Part of a small language model's weights.
Size: 15 layers, 4 heads of 128, MLP 1344 GeGLU, vocabulary 8192.
Architecture: rotary positions, tied embeddings.
Training: a variant of Adam for these matrices, 745M tokens.
Each number is 128 + 24 x the weight over its row's rms, rounded and kept within 0 to 255. Layers, rows and columns count from 0. Numbers have three digits each. The size before them is the row's rms in percent of the matrix's.

# layer 2 MLP up, 1344x512, rms 0.0353, rows 632-703, columns 192-255
099:153169109140139094109134128137106128138146124125151163150150111147156173130159121052127138099148142141125075108151120098154116091082128159103154090122135138127104142102130121117152121137166113
094:127151122111153131146103113121115120120165094131129085152129162170078120131131099144114136133115097110096143109118114160120099132160120126138136132085145126123145128132128141134113128134122103
090:142123103145134147137129128100091145141129152166205123094117120149111157130130104098155149157129168117129102142088129111122114114133103134127144125132143104133091128158132122125122128109133142
101:150125150122120110118122099114111135137106078100132094159108144144122132129116123133148140115211163128147136132115112134126108123095110153151085130127125116143132147111107130089112114117073151
097:114127095134170126146130125095156129113096093121127122124096130128149148123096139134177117057116142145103078117197143158109119114127135142149143136129103175135111091134118155132088127101142157
099:104149127132113122095154112158134120110129163126131142162110121120123145138150122074152132115194119144111122118151146078137118133118123163139160140112113145126158139159131144130125168144104131
115:135163132126139122138150153079105113143116145120082152146152154146144140142134141135128138150102107138105121119189097105100133110146118109159111194136172107118128108116110107116141127184114113
104:138121124137157176140093173153112125105141134138171121173100132103126139153111108139105106119126123097133150144087106079116161136145176114128102117171150119144176162164113153099096154133159081
101:113126111116162124153163092092102135130108137117130157187120122137133107093150095146101132143146140117142144111152150141116096170161172144167105171138128111127138130105131137099181098097056133
100:152146111152122079170109089108100104103131159140097142152120138070110057141072111072105150142106116113164127137100110109097136152087099104165115110130162111138125121115135141100124107110063096
100:087122125128136141139083163125149148137145112135129134152097152113136117113119137145116127149114128144152140113162111150116092126189145094085130132120159155100153164152097135139128108112117112
104:117135130154139109116075097121148104148143166120153179117145112169123138153158154111137081129121198127115136097125188124113127142078161142085117156115125131126135142121144147098141173132153164
094:098157110139147071100125136136115123155107132124120130082129146103137078130124067157166106115068102125147134125097120106109147091122093127075120122101097131134118158173109132168117162108097133
095:145141116114145142117149102089123125122185140181136117128160120181112078147164125117097136167174146140085149139112126085146133145126122123118140155090135132119154093104112154176167148112140166
101:132139125135143130156152087146126173160162106128100149085109068087134101129121118104090113163084127168146166106145138115120144098149098131142129132151089082178133136146144134119161095096119103
100:135123142142060116141076131149154135117170131107151090118117136130073171138144173104110148161154118153086163144163125161105116107146111115098138156122110169164126142101112132126156129104121148
101:114092133141102122086121177175109135118153092141166111096123123116101147158104104152149136163113147087148093092151137130141107119145141141132142088123121133120137090132178103113112150175129109
097:082118125164169154147181121163134150108099150127139139173142142131096123138122114119143124147158123142106109160145134121117105137127105091121128149160103161159170156168107142116141172164086160
093:154156161138137104103132112167140115117149104124103133106173154106153111142167126106115131113116103140103128133064136131135111077092128102137142141124075126138136166137161119149139116149126147
103:141094112147133084087100160125168144122134114127151091121156137066152151107156166126124123152123109128116142118113151100108134131054087151133109106119170093147101102126123095112132168150117139
097:131173127103119137114084147115115129139094146153120148161146147163084123132121142114116150109143150157127147164112118087118110179121148108100120141094133125125154116133118097126154104102173111
100:103135117060122096172131097082125160140138190095126131096108125137159113125128176135133141148161136141128119154124112131098132130196165118133160148119164124128135120148132141153171121117112053
110:119096146108115123098090094143141121106123153113118145159168138112127135121152130094113116116125127144136120145096104117109126117160107162148136137125133114159142091122110158118126118152139156
092:148152182111166095080150140123086091120105143122133157152157161147077111172115114095152095142123162165112113127104127098085131161134158092137158142098146135136084124108112113105167116128117151
098:150110069148140120119077134091143152098173149186163150124107120095150123119096165133099106133169141089107146121155122098145106112128154107122139134141132134119146120120123155133126087123180129
112:135063139100114096148113118115182127102148142142126101163160111158133098153113116089105127095130172111150111116122132098112116145126113148123141091138152127092088138118109152102158115093104117
093:131103168136143146128120119174079134105094121158139141135140145120136135144144167153119128119168103143129177123138130084156143123119131106109106131103151134106173065117131186128169127139146166
096:116154091141137107082090123121093108154137118095108158127124123118139084156129102120096166164133098129140125165108122093126142101122122100121098104126173122162112158148100088144087125140119119
099:133159142126139125133158151120113137157085111128125137105140118122135167122112097074130108153102131146117136146129132134109127117099135120137083130097108136120103107183142134158159143053103118
095:135181165105110113104161093181148115111104143167123131132127127144132089167131132127090152139109101127146104160138125123143166121152102115105144121130122148129114152114116145144075141105128132
095:127120164077114109145129116171092123125093090132104152101161179107126129152152131148129141130116127135101110155136096110129149127113132123096120110173167161119130100108113119126153090150123141
093:133101116129103147136116148141136140146145131130175098133173146153133125082180130126121090174113174121142106126137122098135092116085151144136127146111098130097104192126162141107127127157121135
097:103168084182142120100103132131096103123135143090165082110089104153119087106128136115124098131133135130144131116138177131122140122097133140096148104123119178112125104135095097114097144136161141
100:097121138142150149113153119136130131165101165119129154153136129144137140126158158130140132122141077082106165122158132151142146155173119108068130097122106141105088106138139136147153157119116105
099:083163139123157094115173121138093126121137150105109150140116134123156124123136204124134155136166143149141162125140153101130123143121123095132083140118141139147132105131136143151142137182156140
103:142117156155169136117099139129139127134123163108125126151115132131094080153165103087122138114150094128116119172149117139096134104170146168101148126122099108143119131147152084122111060144151124
104:114106164180123127159092069118080098152106113134069111116127107153140131101121133173141120137115116163101134143123157120137114114130126116147141136131074092124130110182140111095121108134153118
095:111092123143150110101137098143148161122170170131161106114155127107110131150170139132162108102124081081105187094108146111122116106141175148152161107069139112118161094147120124156118129184107138
106:145113132116133125086154097125132094129142156112136130141113125161123154130102094059123141093125122133176119135126156139171121130116101138136127116152155098144142143077134153135161117125092118
099:161174161091114111088104135127135158107139156096141179105131143178105153173120115131130143130094146176139134136149142148130085158125155155130100154113106124088115116105107138132144157106113112
107:134097148157145109134119144153102154106140139085107117131124132140109138129159096102091069095116116112100114102098106104153177151097163153130127110122168131140111116144111162112114108110126146
095:159155113145138144143109100135112100092149175157128111090170137112108086137108101155120115124111151084114143173142127094138147119141089163115121154119138172143154154180171117137127117086090128
096:153098117131111132169131118152106124144114118114101139155114103126185086134132117087099090185128095128108079138136124100093157147127107131128139126158139132169125074124134089099133145146107110
095:091171162151130174133163141113121109109128135119150082132155099126087150106156110111105123097173118113158081131140112139186167142166142131111129102121098144140117089180112143118149150162123120
094:166111152119128124161145096183127121103141165095124103090126100133095129092137095119125100156151135122123101117174126094119098151096112103136090134138165148140115120133136112085088111145097142
111:144119122103132131146126124123142147118106102119169114168103111094152137103112078100144113150155115150133134127134129073112162137080158141124180116175134136139098104126156132114096102119108156
093:155105139169177112118156123111169108142120152125168123116126109157156108133161163112139128150148114167170152109070139144131147108109142113107102123108116154128129180119120107126179103131127129
101:094149133116113092151137100136130138153158153163150095153112122127119125109119128085130148142148130129142153110129116136090123145135128095139139112121202126172135079130105088150157157177100120
095:165061141111143143090131128124147139145086096114101143122111133110120160124146092150150109113141147167067118120118112149121101173153150146087151108149126130111127091111116143140119125155109114
098:128141140118197129120168099121086122151126155125127148098153151132129105131116113110100111097115132138096104140106131137094080101126089119089103145124116117105141119086142120099125099084128129
093:182113113083129171122125128137114157129150157138138116142157123103103150167130133163070130110136113171119139155130160089094104075144167116132134128110173101140074176124130100117110131104150106
096:098157160099129151136123162113103152097138137109121147145105126169138171098157165105098127131177149105143155159145116149114172095133143141144142097162123161117075108116111148109153126145102084
112:084122088177128139123116124121139120141141150174142127106132121131098140111137102105124191180134116133166099109124132134105119122131104097145149150129144143105116143134127106105092132140175112
100:140121060164158132127111141127119096121102116086138133079117146090104126121110170080147114096153125117143111161099128101147119085117121143091120114104120145112160109145155146133104117147114136
096:110148141106144094095125116117100132123143124154129074188097141140126125082090126098176130127147119110140049118174124151135140119115120115116085139154147130109136160102094115114139142097113127
096:149115131143157124114112110171082106086125151060136133090167128131135136146187125142147123093115128136139120109127139110134121095129129189147122133113077119115137170129138123119124118134118129
093:150123092152124120146136165130119168162114170155097103130100121139139160108130113107136183142179111138120112111130124168136085079102129125151151145101125139102128148167146135164114148157102191
100:146127086132173103113130119099135105099134141108120102139130145110074114167106089192141137124117113129122134114120151123099142131130115106130152124101155117119102116108140153104145097158141151
098:140136114146147083124116138135155158079134144134168122109141105148102137145154143092106121139088168126121126116158117137162109078108151105109138156169146125135116117104125091125089121108214105
100:132108153155144127106114156103085161125109181134115148135140123138127125109154127079169136133147137121133155144129131136092096139184120185154150098134158103110147109103131128093133148110125157
105:143157123137114100120106151136162125124140131119176138101100144149113133172078109131132092123135129085122162133122101121095144075173087138130129129127122116091174113145139146093159150095118108
101:152106124147195140112092129089143126130117145113115130103096135146121159120165160098112148099104185086102104118100131118133148102090171130173102117151117114097101153106135149158105138108139153
114:158137137118128143095126128092132136139078117108114171147109150154129137150102141085128087100139157141162146144123123136153124159108149097141090160147146117133099120101145113131123124103134110
090:145149148107135135132151105108128101152137177138127129170143166145128110185129118162138142140128149159134152138126123167143146162131171136156128144126104144150134081119096145179157153120150120
100:141109138130107138139097112162138136146139123112135104131105129079158124129152152082119112139085143140116115114109140127158092104118178140109116126126102167110094131117139070139096131107142120
095:115111108158097120131149126129143125123125169136129155068141105161142098162112098094124108114105174135159205178143155144135151116155105153159105104149105099108170143113130110158151123124107131
101:099081124071099134115143147115121140102106130126112134123136160153110079134115115122111138127167143115082172136158104146101137140136129173096123114099142129148119119153117127142133104109090127
102:113147089149111120119141118132101092134150092125113125143154121124161126090167125099121109143134156145148114109146148146091098158097116129145096173157154154153108125086119110158127151137133135
095:168111077131062160128113116163120128156101110142127123145143165158164165110116128174114167141096133099113099114134127111116164170124104078123116142126168132091096138119082095149173108125134109
099:131114131150127135161179096162130152137149112111130121173134127139140116129133151153128109137149153118094152125140137073114109136150142119110104129131121109077161142110119096190122125124189157
101:109152102120162180136157123131128149172105149127111099092128135125117101123081111111102147098144144078122141111132127112113153105151173158139072125110111152132143102106088086121113102152141101
095:131125130092152126142100096110113130179165148156127147125100134138071117102076112109096143132147155102152166127121125143073088089155103077127111124105093114139145108140127107121157139142132098
# layer 2 MLP down (transposed), 1344x512, rms 0.0353, rows 632-702, columns 192-255
100:093148141092136185104085157118144116123148139163123090132138155148087109139094129167143122152119103128149134148130109127114175154158116102153098163106127128131107099099110124151080132106061159
098:134115138154122115108144133121138111134083143143114193108119100121184095129120172131125130114148137139146092144147166133153149128086130113100105138185108136162157118112128141125138113127122177
094:130148108082086133106129159116113106157158111145090119132153117150115070177076139135111092125156124147128105106115153139143084135145162155133129166148177165155115105164099121132117140124137099
099:169088138111093122152139156139139143127135124140127123079131170159124105120158094104123143154112125133123111140105124112130098133137119175111094121130156106133125110138073130133134113126104100
099:143126157139101137082161115136108122147127153144133145142152147131108144135143130107101141144168130099133135130068120126147127142156114133101132138089163075112144155129116120146148106151097094
099:149122143182158147129119122122150104140122129117132067097127139161133125130142130102100143116084124128103152096155129129134132147166098156115142128143112074140120100169153146158108177129124123
108:095094117120101126132103152118152172095118126116158099118110134157151144160119137145136128129105149111110088160103070160142171139136128183147152113123106123136128126124126149136112145112125175
095:148143158091097123083139122181125105139131118143120161087156120160146120134141146134130127136122145125093118141158119126134090080069083135114124081154141130133113096139078143136174091105126114
102:059133115145132112096139115158130130106146121159129125147135132159138117140131130141143129108131118109142149114130150100109146143131137131113102127109165133094158103178114129142140081124121116
100:092128143082138108130123154108174110134174099123122110127135129127114146148099118137125099101146118110087139145127107122161139169112167135100148100160127137111135106127141123112135118116171151
102:165134137138148134141160133102084133093116129115089106102145112124108148144126084128146123124135121129123142170118135111148137134062107146198102088135146098114077095092179121130123100089121180
103:111126116169130165157115160101106091125159120176161121146124090105176091134116058136133151116158143139158124135132118144099163121168160117141118136126132139130141107164118112128088092157099109
095:152142109124109168152106114138161138068136134105160120124107107155131183116126161118113111143154145132126141128103144116121125158131176118169145127124129146129160115082119112098128115164135120
096:120150122151116136138136161128136117126087130105146128125121141119135138138089128119119131090101116134153139112109149122132131104140135144141112116165164127116109158153119150089136149173128123
095:137141147156105068136145165134142120109147152100131138160142146097157171099140122127126102134117138144094105155105137142159079140103088068077094119070142151118105128119099091164110129098102113
101:143126126083151152128135136121107127136080165157122141144124087135139083126118089134116096123122131134164064121133134093140119143146156125134144101116130103089100088126165094121103088155130109
101:125130146112121145167139107119133120118089158148093117134129112120167146124144174122119124111140116142060134157100107100172132156089108131115081154144163104160156128134103136110145138085117174
100:174140122098103149102093152109134107154156130145121110089146132137145168145122148139118140129126109107136143112142089161140140098096143160139110114130163123136098089108144137112125072073128125
096:125096111130118144122135152105115124157085155114151143172084127139117128140097129139130117125158150129133145112182137109106155147159135158117123127120190132071134095111092133133103132126125120
104:146104157083140112166128125133123126151164132139140123169121189128132143120098101127121122093147122078108093131099127113173121123123176117107144105144137129106140147100130172137119126144146109
100:112096137176152159095094100151127124134165087121141122085098084136161114120151114130079109177092107112135113113129116142150115080147105154145131115156134133109129143128111154121100175138075142
101:147143114136143135141098131149140149134145115106134125180115138138113141113113120104114117145139160149099148107125113116112134155080123104128154117170098100109065080153136160112142162123119127
111:138136126095131132147136096130126127128171156135141136145121101129149161121099099138059152146124108116151151085152139091128137121150136124165094131129145141117104082146111089171150089123122113
096:121112043164096190153091133139152133136159128147156133100110084146181113081117138123131142141111099100136108116166110145145106102133153156108145080144111115131160134172160155163133144161137107
103:115144194097124126120184094158139135137095119076100098111160146162082131153156105097139104139116101152112132146096141156130157124107103151137128133135105129126093120136160099117122157124085110
110:107152113132136107139101140131107100181086144156138113102120128117138155125090172154089157117145089124169156118073097127118121105166115142094141087090163130111140098152143118145114116109129129
091:137143063095145091116154103102173131107141167110134132107106129147109098109112093125125163154110130117132097144121161150156127148123132138159183124193071137165062160135142079126111108134121122
098:120100194120104143152158125126169108142129145178177111121149151148107191118115166115161112097118146152103135096118130159130104146136158152122143163122104133106122076104148154143148150116150123
102:127087144116123126111118095139116092089175135138118134151151157147108090135156148160120116127146124123140133102112139143152108135123127106115168149135123144095140158064131090105114119182150149
100:132071102124141168152102132089116144134155101097123127126134139108114148106116109139188075131132134157123127104115125142108085112126150149133122151133115101127105123138125102116184088157125133
098:135168117139140129127161107176155109142120159148164153087112111109160116134140127094157134097176130124114138105171105107137103126173110116103108167108143116139115148133132129140126152147145107
100:145157110121105142148123083117155143092141114120174104132137129107156104127142132157102138105076123106113143121126141120137124099094137090130144139104161127121084137174125136119145127170188146
101:158144101134087111073138106107143115109138119112103108161112119136126122141125197135140151140117122106108132136133123106129113161132170160131083144119153118150119125119141141154132086131132132
100:148076137108116077180121126130133108090165100134135100118130114100112100096123128141128111112152147134140087139118154101155100094096109099088098155143146132122134077114109163122144114114143139
100:139135109127091154111094114119108085144150115144104103091102148125137157131139054101118113133140128117146127165132102160169145128104142153145119161134159125126148128138126093104119150098095113
102:117168136151133122117148096142132077105109158112157137144104139099143133057109121118134127087146128160144109139127156109101113118093110100149127118163112127138118149142148162177123082147140105
106:146144105115140142068131165140142154100133170099162149125121112094106157151142097066122116164131138110134140123155138146117148143115110115111118145125143090147129150106163107140127106087129082
100:142187132117144143142114153111124086166073121151112156146122124168146138120103142102072143151136142151122077170130108136112134153106097107094085139170096159131125150107144150097157138104155134
101:162132153138121138106123168094089150133113119117130142122100111131136134117162116163080149107155117104155106147163130123132134151143086117130128161122129127112110096141102121147125112129170140
101:111137145131130120143167140125137105164165100120134150150108115117107144062125065139095114147128158136135129130096136137093133143131147155106125164134115142162108158149135138130157179085141134
106:147167137125113147127125093128144115114100123129106145182138117132125109140103131123130158149156119116162159106128162121076122131107133119123142171141131139181141123147115120168151136155138143
095:130091117123123080120136186116172128166119100120114157164122126154133190139113155103129127163167140173112117112143117133115095139141151082144142128125125094139094118078055160098142174161174118
092:148142135132120100136145135133122112148145128157142120116162165117086153154140150174163135111133157098161144094121143137131112089140145128115142160112145130127146152127122205158118120104117108
099:185108129114145134148088132151095132146137128141080139099103121163159107146106122143155121155080129111109123138138146124091100111109136111152100111097132126150161166117167137128117123082124118
093:114154114118123115106159156106145106140107132134106129138162175144146143139108141134132167110095078123124144146083161125115121116131138143112147168110078088117148136133120153136151126110144113
108:148100130111111076083120087111104123127172132148161134113108097155111190119157128155136118111102133150128134130136170108098162117158127130131108152126122126092114114117121103141173126100198157
094:114150101101080142166109128144113144080114118162105104131148153087120154123099105166133144111113155111098096146179112128142128180172125137114135167122146090123091081160136153129097149123136135
097:160127103145136123147087102126129106096119114129096155142139129113170158158110107143122108152114146139091099135173150137148135099119102148133125155128095159150129164135138154108089107118194123
092:140133159150093161134095129147095103109161112144146088141138087097129105122120106078093127134083135129154152143155124078141119115120144128153089115152148169120106114163111104118202136132103095
101:126117102132074114135080150135148142112143114126128110168118140117143126118145124159148132143120135131136163108125135124149163160102139137163155126142136136146115138143113113164139172141122176
097:141139140143134114108100116155165136154139127109130156126126115129106150122125108168129069109140142159099138115120125152129140142110127116121177096147157110123127123166090109173090129124131146
100:151138113132116109126130093121149094118133127099152097164098131100146085120124101134148128110098130143130089124091130098165094146114119125111143175107133116124150149134146108173107129094147161
109:166171154172143076093088101091145177156132117137105130108158106091108115118120126180134087104138151147111172118124149113145066088128162122134127143115115152115138103130118099096146106111113129
099:084155123096146095117130110113107121060166138168093136167175121158100101101113121154152113164133105150136121153135122143139129167170159107124148100115123133115086077139138123128144164128137082
097:156120155109123122112146165160100130097112165129156108111109131174117110112117129121110140094147109106110175139088128131129145145129122165173119130121135163164078116136111147140161127118109081
091:113159106142126105172149120102112100154159135161107141129133092133095122113126122113124146120164096107144108131137144128134144160144156104141156171128129137153091106118114166132128179106141139
095:129151144144156133133115083116121101122121106077175158144133140171097124154121097143134089124121131090187167105106134125094174141138138148134140104122102091124117094111133119111116132105134081
092:114131129134094136180143158161109144175120098133163137115127145127185121098138148102134154147121127084149102110163072125107114095130116141114106128139132161140173162167136151128130121123145084
102:118107107100151152121111132159116099102112112148103111105114122125154075125063146165107128149171083128142129128062153081125144132160118127132166106128109131136151121129143144116149147131089098
104:112089117105126185141117117127151115137105087120133183139111149164112177117139122162106126135156133121100149124136162094138118088084106112092117156084153123111116164165153159139121109142111158
102:126121160146147134126164134145128097092092121137098140126109112121142124118147129089107123090133120132160068154131134093160140119123091129088130094141132124155121120118149116125135101140127129
105:090135117124108117122093085182151115178116120154184118157133113173099107132133091159161132182137161124106152132133126127135092140148115137137083146120148123103119139124085138087119139158070128
111:166130107133122126138144136113122172117127123126111125119105138128153117156159127148134086077105178088125127103104132117097105152145139103143134088111152079139152141126112134132102146158124131
098:116145147089105147115145137129098105156178132132124147177136194132155065164126090151139091106091104176178133126112131146167126162104156137123165153089131133122137105135150134137142141132102120
105:107131119155176159086146139098152144137156138191152173104134171124096123109114139150103140131118106151115153131140138099084120106142112118101156164129132100131169155123130184100114119137128155
098:139145151115156116130118123138122136151143115130135117184126153128097156087158171164124135138165077126084077115136067103130121140083171104096141151135153153135069113155133144096107157096127116
097:147131100164154115151084116123137132114147117154169100172118126121168157131171119155145109166116141148123093098109116100186116138114146172153115143139137110140152121142138148125134149145119172
101:184092159132102102108145118136166164139155080161161150144186160160105130110127152187160122149114127123184097119139135071109114121136113139153102133150141178147144130174114109112115096095142153
097:106153153130182142143124147079149124084135119128138093115131093088087098127133132104161119137143117134133160138114106169127094099120181172138142134139121132181126097127179132095103116150112151
100:087163133078130126091082118080128103125143159153117126085134138117108138126129097132127144115104118095133107143135135193165143120142110092141170118144146146170091124137125122122129122119085095
100:152144142141112083130125147178146076103109104125158130153109120118119141110145174169135147140115101152139135159114094175162099126106100132101148129168140086127098177140182160112153133113119148
# layer 2 MLP gate, 1344x512, rms 0.0353, rows 633-703, columns 192-255
096:116133107109133109084143150111153111126128113113120071108143099167136111106066107137126106159125137108178149126116161158161112122113108130124092111141142155135112158081167162088162107098143176
091:151094149129150115133157121135097116119096151121178116128117159121134187092205113115148155110138116136104134160150119131114134107139093123143153082160090105096129135082133152156146099116134167
094:144108130090093114149175173176121140107127151177130119078120131170126113136171115136115143169103114117104150127149110112143149137158098146067173162149099099157153087121080115153194165092169110
101:088095152113136124150148089135113132106101147144158156132128111140135189152085122118114121118107132152171086146113126181160164121120104126105153158148114076121092126178144114160147102183146158
094:141154142094079126132156123165151135116154130147116141156119160115126141116139133127168132107166102123135148118114138102164087137112150135158149144100110177110156135140103133109131153132144141
096:109078144112090153117088130136169138107125088120151104114120141108157116132108128136170140111118145120091095164121097174149152140122131147101149096134116143155133120131115166155117130101106183
100:165126132096088165114143122184142112127115113140126110077149136118156148125161160133150138134108136138098118140187119187141136103094101138094123103155090128119083131118091113125158090126116129
101:144165141107138159143155130111085151185117134143096102134120111138102098103128111094111112135116122121133170133089121129100117156132138112178109142119138084157133148121160139100150129133136120
101:162127135114122140164085122178087128135099148149128148130126140176117172121135137142149153164067124107156149127112135118130096095149089160143141168124141127152094084088147110111162121152118104
105:184111081117114133128125166093168103114148110103097125103098155150134129185102108133105110117090134107124140135124089164174131119129128125128091155161113158122174169074143123127080115108115078
096:120134143097133101092108092152161111137086137097112123109156152146128174115188158117126133126098136105108142109123127164144117130100073127120144141155126104153110103109127109140143154096150142
098:113135164134104112093120139145109156129130123113097145140165142135161155124142115145144137125136105104147126101135135143146164105112123121118096131096155133186116144161130109141105148117149142
102:123140149161166139165155109138132178110109143101114109145149120116129118110087131133115120184140152124147138122080114156107124084160151093143082133136123094136135109139143181143168124127119145
097:126122097112162166144101069135161117158132125146149141088090140143089105157107129145110141143106096126154157124151097104127185106121154202120121117188100092149143102147122177060139137126137124
105:111118131094118124114110133102132062142140097139147141162099127138115147104109145083139133151135112134132144149105108133121158098087117118131148157146140166127130118139116154114149115072118120
105:123114110167105119119106166136165114104150119164122165150151132170108137127115108143136104129097134136133136123119132043150059153118148089120111098120091116082129114135139056119097116135177145
099:177146123135152102104120109117113123089131125159167110109170149113158113128169123143129161106170098155093152103106137090151098099101079145094132105154137147152110137095112139087149145105103150
094:147105105090156137154096104125136161140132124119162143137159115119081136139104114105092117118131072110142144106124162136165129122109110135115149100149143144104122177103156159145125125091134176
101:173133134170139142093131124095144125100098135091111100133135163161114117141141120159088138116120149136133124143154093165166143132172108131139102139153176096144123126129123127130141158118103099
100:158124117087100123161160109134150145133138089117128138171120106126106138150134136162078129143116113130151167156117156107151159154116111098166099110118152140132094143124151188158130112171150154
102:132088167137110109082138111138106095104129131110078123117112135109117094160110134117147152164100175104124114153127111091128105133143099182066136129123126139169116099116138099097105080095148115
107:151144145157171144144132166155154122118112118125153115071093167096150112136116140148144166118160126077073146159143127137121146119169099187114122094122129123110166135116120123093137153140134118
098:119091151191150132099077158148105159123087120135148130143146127082097128147127141095129146163141131163128151139125129122087109154138127127097118178124159126118092103094111154136145111118152143
103:112122136130162126105123127093134119108121146111140138095128118174107145172074107121090100129101100100132125125086157116134115085096147126124121140099102141124089148169199104103126148122124144
106:128061152120101147141116140160160113099115109150142120146168169096147131144142143083136169144118166133148119142143122098116136119107100100132156130155126121148133124174116148107125155138148123
096:166179079144165147122121088133123117094100128109165119171108100147179128176117164146111162137136128152150103155119148121185075128130156108150156110160104114150125105087173107116131117155145111
098:108124127153122113107131168090170146079147146149117128098123089160109152150099118163125113138144118132135062153115131114160129162126122110136113108158129149099101119138195147098122134108138141
103:103137110137148173070109144116124109074157118073163154106129133176136133140133136104105101160130138123135102111143143096146074096176147127142086123092096144134125137118149085145132129163137135
099:127141105172165110149109117076119152139134172133129145092110087149157116112126106152143108122089151125111131119112168134145118162085136103091125131132132158139120151129133109124139128125117149
094:148165095158161134122119150158138093157124145152127139125075133130132123092148124117120129136194103149119154108169115116119126140173121096124126171100119079132134138123150128158150182140151117
094:116091136111126119106149164124105127157129118110147143149181166133148102080184160120171121172153147117182118170150104124109122081131131119165119155121111121125156145112154126139136133147109139
095:106143104130178122143104148145129082147140162124163137084135176144131105115175093095142123157156129130130125122137103129118149098122117109097175112125118134070101109105074124131124165177162162
102:204114133147103095128109119157130098115147124135166137152108140069088110114145098066132135126118147149132102150119110132128142075114158130130157141087123114122142124130101108096111108164121102
098:099132170092141088151130090146119171146127144126105127159142118089129110144137152155125168090097124146106154076141135135154118099133097133113122105084159133191102176134155168150160105190114095
097:145096118149139154123118140118139135105132125133116104134130139148112110170169120160125170159093077122105120129146120122085161118160149189080148145125143100119146103147104091111113125128144105
107:135148156086088101142134143133118107126108126140093094118128116125086138134127136146171131105106115144170119167087119136149181096111105158153132140146158137154135100131120196137151113144214144
100:126143091162111148102103130124121146134094137144096130086092134115123177142101140067153110127149131176123134108075164167158133171139105122111125118133102087112136136146155130129097157121116148
101:107128139085109125135159142147156079114159121137109120126116129136113146129112157142158155119149123131141121132094126157164168116074122101157150121132140090174166120093140166155103142116114145
102:079135157103107120154139136113101098140121112114094146149106121132118161171162134120109187107135121118171110128078124134167147121107151119166167105105151105131080112125122128167141089150128177
105:110152152101105149148111118156147113161090114155170127177163120140140127119116106074145179129114111132202109114133120174131165140128139147144111119117139108151174136147085138148114149110106130
098:130159128123110125129092071155135121125109144174131085078120102161162144107185122155109108130125127099134130079127177104134086169104139166176162143123149178115129131119157103162140118151094185
098:108133159153140126162083092102097091175100098138128141068121125148171142156143122141122137117155114130102172108124133129145115120118141139146160129123097125133096110109107120142100125142125118
098:210147120160141112119066160130130111083098117130136129102143149176116133141102165135086100135147100067103126122140137101122114145117109143107108099122148099102137168123133135129118158099109115
094:145120148142151154124134140089115109080187157125136138085103155128157121129090106148122109129097155093116158134134144101150107119102113149078183118093103119075134155100146129087133131115116146
101:107149133078117143171104165156141129130113094148086132144128142085157102105113118106104151175150144115107181130102108155168113140093124159111162126133153132174118124167131152115078098133093151
093:066148133139177117119124127113145113131118139135154137100109126122118166139084146125126119105131115124138171131129147147109144117120162085104142107116133135074122158133121153084132104132178119
100:136121116155123152154131119130144109117110144140078175169131140126149162164140098125132131153082145134131109115176145135137123105090096142127155154140115145124085132167131137135109110117220127
095:145151160163103171172094118169113121125170089143141066125155121139133099111120170110099149119139165142162102117150106094152112125124100118154107155131138170115130133161075138137155143138117081
104:123104146122134113133137107111113112135154143095159164127175071138141142135119116133114108105119153132134133165123138121160112119084142122110123101097113130082134165164149108102151135117138133
095:191092134111136150124162162150140127097112120167110107141130130118154129173154146144093143116108091127138131173145111140136139111152163124142117167110121119158113161112120134094128135118124079
095:108123095105121073142123113120088111135114129076142101148108128119159105100147141122125116097152118124128099126106129117140137117114125120119125131161106122181126145106162112145152134127125154
108:097144125103107140174136142142122135140123156135135128162145109173140130146168117114160184200092120134166087140140122119096166126119090126140142094139156103136136133103136155145102166129163153
099:122122176125085113114103144149075128127157139160120114116141138152084201186122109170144146121065078148069148129128127128169132110125137119153171131146137143115116116117097131130162173171124132
096:158108126126117152118124151165160107121114127134141137106140140141124102142164095148119147135111105148119167149079092118147128122159130139156113138128123133170112118147146124144124119111182120
098:133122174129142167103128119115097154119151155163181108103111136153148114135130112124116125108118106120131167120135129151112131138133115161098125081136152082082157144158154121101125081087124135
097:113144122133118119124141147098099127124106136120129125162135141161136113159131104100101081117150093118162153118109135115119112144136129131198127113123113117117143127117152088128135138128118075
099:120135169135155112088089112142136141127113162089124178114201125087121144145136119144152094133080090151102116105111135100164089180099145083144166157103126127123107126112167128115132132144128100
099:125145142155117162110159131113155152114139106101130144183133127099118125139190084118109129078135154144134136142164127169142123187128121174121126130115149048136140125144119148097114151143127147
106:110102120154129093086099125130146154149128188097126201150131116051113135135142119118126124111105120176133137117148171135129095107146145138138134128103148143135146100103133087096123105172147113
100:145147091126089119118112128117117168115135137144151124100121165147140137173113140150129115186125136067114192105147090153088115119138137132165109157119128128078148100149116147103131140093119125
107:115115121154158092134153137129114131151136061186115089160101101146131115085157139123129148147171143104153123131141158139104066130169106113128106168111111185127099168130097119100098138134117105
106:161170160100104129088118104157096097114146118112094154164138157103120102175147101112091156134112127192148132123149127127122125124145143104147117163098144120096118114103164136137184144118104121
093:138151137113117109146091116161129140083154103110107125136143148120156092097152116108140110102081127136157127182154127157088164088137099130118154164142126107101152133162111135090131128165105147
102:149138159084118145141130151133092116134113078111125123161119143137145171107128108118141143055158101110115080125154149154129163146091123118146133117138148173117084127163149125164139170137124113
097:114152155120143111149097103125135137122120153096175145111155078122144118132114125126150114147137119151167151100160150123158127146099161102115126130092104124169077145129138132149176124109112129
100:157121154118124075185106124114144147144152160122164112162088106123166154125133105137148121148143168156146105140100097107198127134102148141146117168164114109165131127141141165118120152096101178
101:140087186145085126138141117161139096144127145107118140138150170139134133146088131204158170121115128142155115140115113085134132099117159118142142093138118134114151102192132131127116084122146144
093:095150147122120153103145124114127152110114119090117120146145103106138135144109114143111109118110096168087153164149180085148105124138119107116119100123151185112124132111126135087080120125101153
100:134097165146133130101113145129122129114137119129121069126145145096102115096097145158085121107105124119103125126093151139165134127129076110141140129132131122147137132129121130118113147133151101
105:135142114065125111180119125142138176087149110140162178105124087113140148142126114149130073132111102117132118111124126128164116121143145138111136123156091116098111108123146191150145092144096161
096:124166112164132103132145074096121151104121144122137115122182105110117130151107125125072120141082155123128116115110158155130114108140145124138129152104121127114160163102153095146149096160137136